python train.py --num_hidden_layers=8 --hidden_size=384 --num_attention_heads=3 --num_key_value_heads=3 --head_dim=128 --intermediate_size=512 --vocab_size=2421 --hidden_act="swiglu" --norm="rmsnorm" --norm_place="pre" --norm_eps=1e-05 --positions="rope" --rope_theta=8250.0 --rope_fraction=1.0 --qk_norm=false --attn_scale=0.0884 --bias="none" --tie_word_embeddings=false --parallel_block=false --init="normal" --init_std_qkv=0.0213 --init_std_o=0.0 --init_std_up=0.0213 --init_std_down=0.0 --init_mimetic=0.5 --optimizer="soap_variant" --learning_rate=0.0036 --beta1=0.95 --beta2=0.99 --weight_decay=0.0 --lr_head=0.00567 --max_grad_norm=1.0 --warmup_steps=200 --schedule="wsd" --decay_fraction=0.426 --decay_shape="linear" --final_lr_fraction=0.05 --batch_tokens=131072 --max_seq_len=1024 --doc_mask=true --train_tokens=606700000 --max_steps=4629 --dataset="wikipedia_en"
Each number is 128 + 32 x the weight over its row's rms, rounded and kept within 0 to 255. Layers, rows and columns count from 0. The size above them is the row's rms in percent of the matrix's.

# layer 5 attention output (transposed), 384x384, rms 0.171, rows 224-232, columns 192-383
size [111 110 113 114 112 112 111 110 113]
[[166 119 109 108 130 148 157 120 167 141 113 107 128 131 123  83 120 175  69  62 124 200 106 182 169 124 152 133 120 105 137 120  39 144 152 147 120 105 131 177  83  99  99 107 116 156  84 137 115  66  98 129 123 134 140  90 104 110 112 131 235 107 166 162 115 132 193 111 145 156 137 178 104 130 146 124 132 117 105 149  95 125  80 144 177 116 100 139 156 204 156 166 144 151 153 166 130  94 110 124 168 107 143 107  75 145 127 201 115 146 153 194  95 158  98  94 101 109  93  96  80 100 105 113 131 125  75 163 171 120 116 153  91  94 231 102 139 142  71 176 143 112 111 200 169 146 113  87 105 101 151 189 123 144 126 159 164 135 106 131 142 144 152  47 122  98 126 157 107 113 161 141 104 110 123 134 107 208  98 147  82  67 167 139 148 116 150 114 188 124 123 103]
 [104 120 123 140  96 132 200 112  92 119  91  62  91 115 147 105 187 118  97 115 129 155 143  84 126 111 145 123 155 161  87 137 173 100  74 155  85 184  68 164 103 164  41 225 117 134 155 128 138 124  88 109 182 106 121 198 126 165 149 128 137 143 140 149 167 129 103  58 113 133 184 147  81 135 149 119 119 131  89 101 115  92 121 123 139 108  85 158 150 117 136 164 120 126 112 153  65 100 129 106 103  78 164  76 106 134  86 119  98 110 101  76 124 153 104 131 106 105 178 103  74 110  94 129 102 147 123 148  81 100 195 153 193 115  86 130 106  87 141 151  76 143 144 111  85  70 174 124 108  83 143 139 108 180 129 120 148 103 113 165 117 102 113 121 118 123 143 190 126 123 113 109 146 113 146 120  81  73 112 142  99 164 138 108  93 109 119 110 141 169 141 103]
 [127  69 116 196 104 151 129 130 144 119 122 188 137 139 136 199  99 117 105  89 116 117 172 176  96 185 158 124 158 115  97  70 124 177 191 160 123 106 144 144  91  98  91  72  95 154 104 131 113 103  97 121 122 136 141  70 103 100  90 202 139 126  97 116 164 111 155 142  90 143 153 134 133 126 102 139 123 110 200  61 137 158 106 145 175 131 113 125 136 100  76  82 130 101  87  88 103 135 121 122 153  92  90  78  60 189 135 127 112 217  69 132 124 149 127 130  93  77 122 168 135  57 145 148 123 136 129 122 112 107 119 170 147 147 161 171 135 108 113 150 129 217  98  89 119  98 143 138 105 120 166  91 116 138 120 199  73 135 136 129 121  91 179 137  74 100 126 121  97 137 131 149  99 136 131 127 132 121 117 110 119 120 140 154 112 126 150 102 110 129 150 124]
 [ 70 127  90  66  61 110  83  60 148 101 164  83 171 119 137 127 109 169 177  84 100 121 126 138 121 153 146 110  74 143 176  94 118 116 109 145 190 165 116  94  69 152 122 113 129 136 140 131 176 138 114 133 153 138  97  98 139 115 161 138 156 139  89 108 133 138 134 127 117 115 118 112  77 205 160 136  69  67 123 128  61  90 151  96 121 107 136 165  92 122 105 106  94  93 102 157 135 168 185  98 172 101 151  99 111 142  85 115 143 114 139  94 137 118 101  78 184 106  75 175 128 150 164  93 129 163 102 189 148 112  91 122 141 166  99 108 101 126 120 107 118 145  72 135  90 108  92 157 112 156 138 162 100 207 129 141 118 121  97 117  95  95   7 151 140  98 145 113  74 184 177 154 141 122 108 104 127 183 118  58 153 207 148 185 128 121 119 110 142 165 163 135]
 [116 119 136 128  71 185 100 188 156  91 118 166  81  37 151 111 173 146 168  83 115  92 154  91 122  98 113 126 133 102 185 145 155 102 117  83 158 157 120 113 129 148 116 114 118 142 102 158 103  75 175 152 106  56 132 144 198 145 150 181 130 151 116  93 113 177 143  71 114  90 156  77 108 102 116 186 122 128 168 146 147 140 132 120 101 124  61 131 108 176  79 112 116 158 177 139 126  84 121  91 164  38 186  93 147 147 149 159  82 148  82 135 101 151 127 149 179 146 110 152 107  66  60 155  91 142 117 127 142 109  87  66 138 154 118  76 154 134  92  94 157 158  78 126 134 110 127  99 138 110 138 114  76  98  85 118 138 155  93 120  87 150 133 102 141 163 139 120 138 105 117 143 101 160 124  86 144 145 143 102 120 145 167  87 100  90 140  93  83 196 161  92]
 [123 105 142 229 115 161  80 125 111 150 123 126 146  95 131 148  61 170 164 123  79 178 156 180 152 139 126  52 128 127  91 149 155 126 116  78  96 119 148  95 106 168 156 128  65 118 132  99 104 135  83 115 161 138 107  89 131 113 150  98 164 115 160 166 111 125  66 108 121  98 128  84  86 144 150 117  99 132 168 130 140 150 169 119 152 150 104  78 100 162 140 136 121 133 149 128 184 137 137  87 106 126 147 124 153 132 111  79 117 172 162 117 170 174 183 173 156 116 195 131 155 121 144 214 112 135 120 154 125 150  85  91 104 182 117 173 105 152 180 118  93 173 133 116 130 127 134 123 128  90 156 160 142 118  73 101 128 113 112 130  88 112 189  80 136 156  97 181 139 188 215 126 127 109 108  86 133  74 146 130 128 102 115 169 116 101  74 185 150 146 155 167]
 [200 111 138  70 118 141 135 145 147 118 191 152 195 125 135 162 139 131 144 121 131 116 119 163 155  93  94  89  63 155  96 156 132 150 180  73  77 132 140 142 158 205 141 156 134 160  82 123 156 131 141  77 173 110 132 156  91  90 142 174 108  66 121 121  68 150  93 124 146 127 225 129  89  87 168 119 140 173  98 116 114 130 117 148 166 162 107 125 167 127 183  38 155  90 149 118  71 135  93  96  92 107 139 163 110  78 114 153  87 107 170 142  64 114 114 113 160 127 141  93  92 173 141 216 141  83 131 127 193 100 129 149  61 178  78 141 109 102 117 119 150  85  91 230 122 112 142  97 137  94 150 167 129 105 142 194 141  93 143 126 112 114 106  68 122 120 136 153 114  93 118 119 126  92 141 188 138  99 174 118 111  75 106  77 129 133 159 128 167 131 111  78]
 [ 38 154 119 122  98 138 171 125  66 141 169 117 108 127 116 167 155 139 148 122  65 135 138  95  95 114 106 125 101 136 149 116 102 116 148 205  81  92 143 109  89  97 120  94 128  64 115 100 108  75  69 133 140 125 170 121 208 157 151 187  70 120 106 160 111 143 181 133 136 194  76 148 110 120 186 167 147 230 115 148 122 143 119  98  88  80 121 147 109 144 133 118 129 150 161 125 165 128  73 132 104 122 108  95 187 130 163 167 142  99 172 118 132 126 117 101 174  87 127 172  99 123 132 163 125 129 136 117 107 152  64  97 130 114 147 117 124 170  71 135 102 124 161 143 112 132  84  79 126  73 166 201 129 126 137 133 155 102 146 165 112 128  69 126 128  83 127 102 135 131 132 104 135 135 107 110 131 135 125  92 138 185  97  42 133 115 147 110 102 138 153 137]
 [144 150  97 109 134  81 128 115 120 128 117 109 124 157  98 132 137 114 110 133 114 137 126  98 124 104 134 113 121  88 142 171 150 112 133 159 118 148  84 209  87 173 133 148 155 110 133 120  69 103 182 144 150 139 140 114 152 179 119 118 189 191 150 198 144  41 183 117  99 162 168 200 105  69 110 123 167 181 165 149 103 165 117 135 136 141  94 199 140 154 122 173  53 109 174 151 116 174 109 136 142 137 101 120 142 121 128  38 122 136 162 147 108 162 122 154 145 141 117 155 169 112 138 162 131 107  92 104 145 121 125  88 167 146  96 140  68 128 146 101  90 136 111 116  90  94  73 142 133 160 130 110 108  85  77 149 153 148 108 136  97 129 134 121  84 137 120 123 193 101  66 120 101 120 138 134 107 114 183 170 158  73 104 164 141 132 144  90 144 123 127  95]]
# layer 5 attention value, 384x384, rms 0.195, rows 225-232, columns 192-383
size [110 112 118 110 113 113 112 114]
[[109 179  90  94  88 105 121 140 131 160 185 123 157 113 158 152  81 121 114 130 155 129 160 159  75 126  95 106 159 105 126 147 105 113 185 120 140 142 100 150 151 193 129 153  88 157 119  83 146 141 141 117  86 181 126  89  99 100 131 176 110 127  89  98 167 103 183 139 156 124  99 123 136 130 115 140 132 184  76  94 147  78 160 149 108 132 121 116 159  79 122 151 130  90 207 189 105 132 118 163 144 138 145 163 113 132 150 166 110 176 178 111 108 134 140 100  86 135 173 155 171 108 160  79  94  95 162  86 112 157 101 156 131 145 149 111 105 150 140 147 157  79  97 165 128 122 152 130 107 142 159 150 144 119 110 111 116 136 132 123 169 113 131 164  92 145 139 143 190  80 110  58 122 152 106 130 143 125 109  20 131 116 107 135  97 178 158 115 156 176 145  28]
 [118 140 122  68 117 129 128 100 124 169 142 132  97 150 158 116 233 123 158  86  94 161 145 111 187  99 136 128 138 126 123  84 190 118 109 136  99 113 190 150 101 141 125 147 101 103 118 129 175 168 149 118 139 122 157 132 208 132 146 107  73 153 108 126 134 114  84 127  88 125 132 103 120 133 148 153  73 162 158 136  68 117 199  66 134 130 124  91 105 102 146 138 114 150 105 180 152 136 158 121 149 148 134 188 141  55 119 107 136 217 140 174 153 142 156  64 115 118 125 146 106 126 120  92 177 117  84 128 107  98 153 143 108  91 170 202 151 145 128 126 137 157 155  92 138  76  86 142  96 173  90 121 134 136 120 145 201 123  97  96 121  97 141  82 118 150 128 161 200 148 155 112 178 151 115  70 118 147 118 181 115 199 135 137 151  44 142 167 185 113 174 152]
 [162  75  94 122 163  77 124 119 123 135 105  67 166 119 113  94 160 122 128 159 101 144 151 174 140  55 158 163 139  97  76 161 145  83 159  72 139 103 191  71  96 140 160 145 125 123 139 110 101 138 137  63 140 130 127  97 117 104 149 170 118 113 165 136 112 111  98 121 134  90 169 174 134  98  94  85 149 128 129 107 193 121 117 111  85 197 119  98 110 116 158 181  86 124 129 127 116 170  71 108  99  42 210 161 172 117 138 133  92 138 113 188 155 197 118 173  99  99 184 142 107 152 127 121 132 136 128 113 138  96  79 129 138 114 159  92 162 117 121 114 141 162 160  96 101 142 181  76 126 164  94 122 156  74  83 192 170 126 180 118 179 149 137 138 166 142 148 121 193 119 115 137 140 113 180  79 122 132 117 151 111 137  75  86 120 155 100 123  60  99 100 142]
 [171 129  77  33 123  92 125 108 130 152  95  70 129 101 123 105 125 146 128 156 129 128 117 158 124 133 132 113 187 120 122  93 119 115 146 135 134 135 155 138 118  70  68  99 142 109 126 150 148 105 118 106 170 161  75  90 104 173 105 137  90 167 133 145 139 177 129 129 135 153 114 118 100 127 134 125  21 109 111 110 126 110 101 109 161 124 172  77 109 138 103 202 127  58 114 117 126 143 152 141 131 139  98 124 101 156 107  85 139 115 139 173 107  46 132  83  99 142 103 169 154 176 107 150 117 140 190 163  57 186  79 188  92 110 146 131 128 122 185 102 117  52 223 159 163  65 188 180  97 125 138 170  81  62 156  92 118 167 161 172 172 121 136 153 118 132 124 132  75 154  67 174 202 173 154 126 139  81 133 139 158 127  59 115 176 146 135 153  99 102 124 117]
 [168 157 119 125 171  53 177 111 154  99  96 133 121 158 123 147 161 103  89  69 155 130 140  79 133  95  83 151 112 136 172  99  68 123 215  74 136 130  92 131 178 102 132 159 140  93 131  90 141 100 140 145 140 100 189 142 152  87 121 174 182 137  77 146  96 133 152 173  91 245 129  82 153 106 125 138  84 138 116 171 164 132 124  70 126  99 101 184 140 144 132 173 133 115 156 154 167 108 131 142 123  72 110 104  65 120 133 136 123 107 163 101  56 142 142 132 117 104 158 153 152 116 110 129 110  87 116  92 151 107  78 234  87  88 123  94 140 153 111  97 145  97 159 118 101  81 195 109 121 165 118 170 115 148 158 134 132 179 153 123 137 128 121 117 152 185 191  98 173 115 113  60  99 121 115 139 155 152 127 131 129 142 109 156 126 143 113 112  98 129 150 136]
 [120 189 117 172 105 109 141 127 107 106  92  45  94 116 149 152 108 113 113 157 163 170 113 136 152 148 102 133 169 136 114 127  80 119 118 188 165 130 121 129 101 147  96 135 115  78 142  72 105  95 183 109 116 144 161 196 167 113 152  62 126 103  99 123 176  71 167  95 132 192 153  99 218 202 118  67 111 174 113 160 156 113  96 166  92 125 128  82 118  93  33  79 128 139 143 126 146  79 134  93 184 156 150 143 122 132 160 101 134 179 118  93 125 135 113  74  98  86 150 115 174 113 133 103 146 158 125 143 116 121  78  95 148 132  86 101 114 106 131 136 105 184 208  75 137 116  82 110 137  96 152 115 121 130 137  92 113 177 133 133 134 113 160 110  89 134 195 143  75 138 119 137 166  71 129  69  89 150 107 154 116  75  92 135 167 125 122 111 120 122 152 162]
 [135 121 105  86 100 131  78 133 110 115 110 159  88 120  77  70 122 132  77 161 155 130 199 188  82  82 150 132 113 116 121 125 163 157 133  45 144 101  70 162 133 147 162 166 175 170 140 136 171 107 115  84 199 110 108 151 132 111 148 148 167 146  89  95 130  94  87 110 154 150 170 124 172 113 131 125  47  75 152 146  87 102  90 133 165 107 172 163 162 170  94  93 120 112 107  99  82 122 102 123 164 121 124 113 120 120 103  78 130 103 158 140 181 191 188 122  95 133 127 106 112 141 199 114 124 169 144 109 153 124 172 108 158 121 131 135 112  68 149 126 120 175  95 166 104 147 166 175 163 189 140  93 120 173 176 128 154 140  73 130 178 118 140 100 142 163 112 108 148 143  91  91 119 185 153 182 138 148 101  80 103 165 158 111 163 200  68 146  78  98 123 120]
 [ 98 103 170 135  81 186 152 104  82 114 157 128 177 136 102 107 127 164 153  88  67 109 112 170 130 126 148 111 149 147 110 103 126 113  98  72 249 124 154 127 133  75 129 130 114 130  59 196 121 141 109 155 186 143  85  90 109 110 145 184 128 144 162 114 116 128 154 116 138 106 163 112 161 107 145 172 103 108 108 165 159 116 162 113 118  92 127 127 126 148 125  78 140 130 111 129 112 124 143 155  81 134 117 174 164 140 209 178 139 128 109 113 122 120 128  58  95 147 117 123 101 146 134 164 113 163  77 158 102  87  96 176 118  66 131 170  99 159 130 132 114 157  59 134 131 123 113  22 118 159 158  89 177 138 214  70 148 128 108 158 127  83 138 158 100  86 124  84 188 104 187 146 109 111 150 179 159 147 149  47 115 157 200 120 118 156 135 175 142  71 118 108]]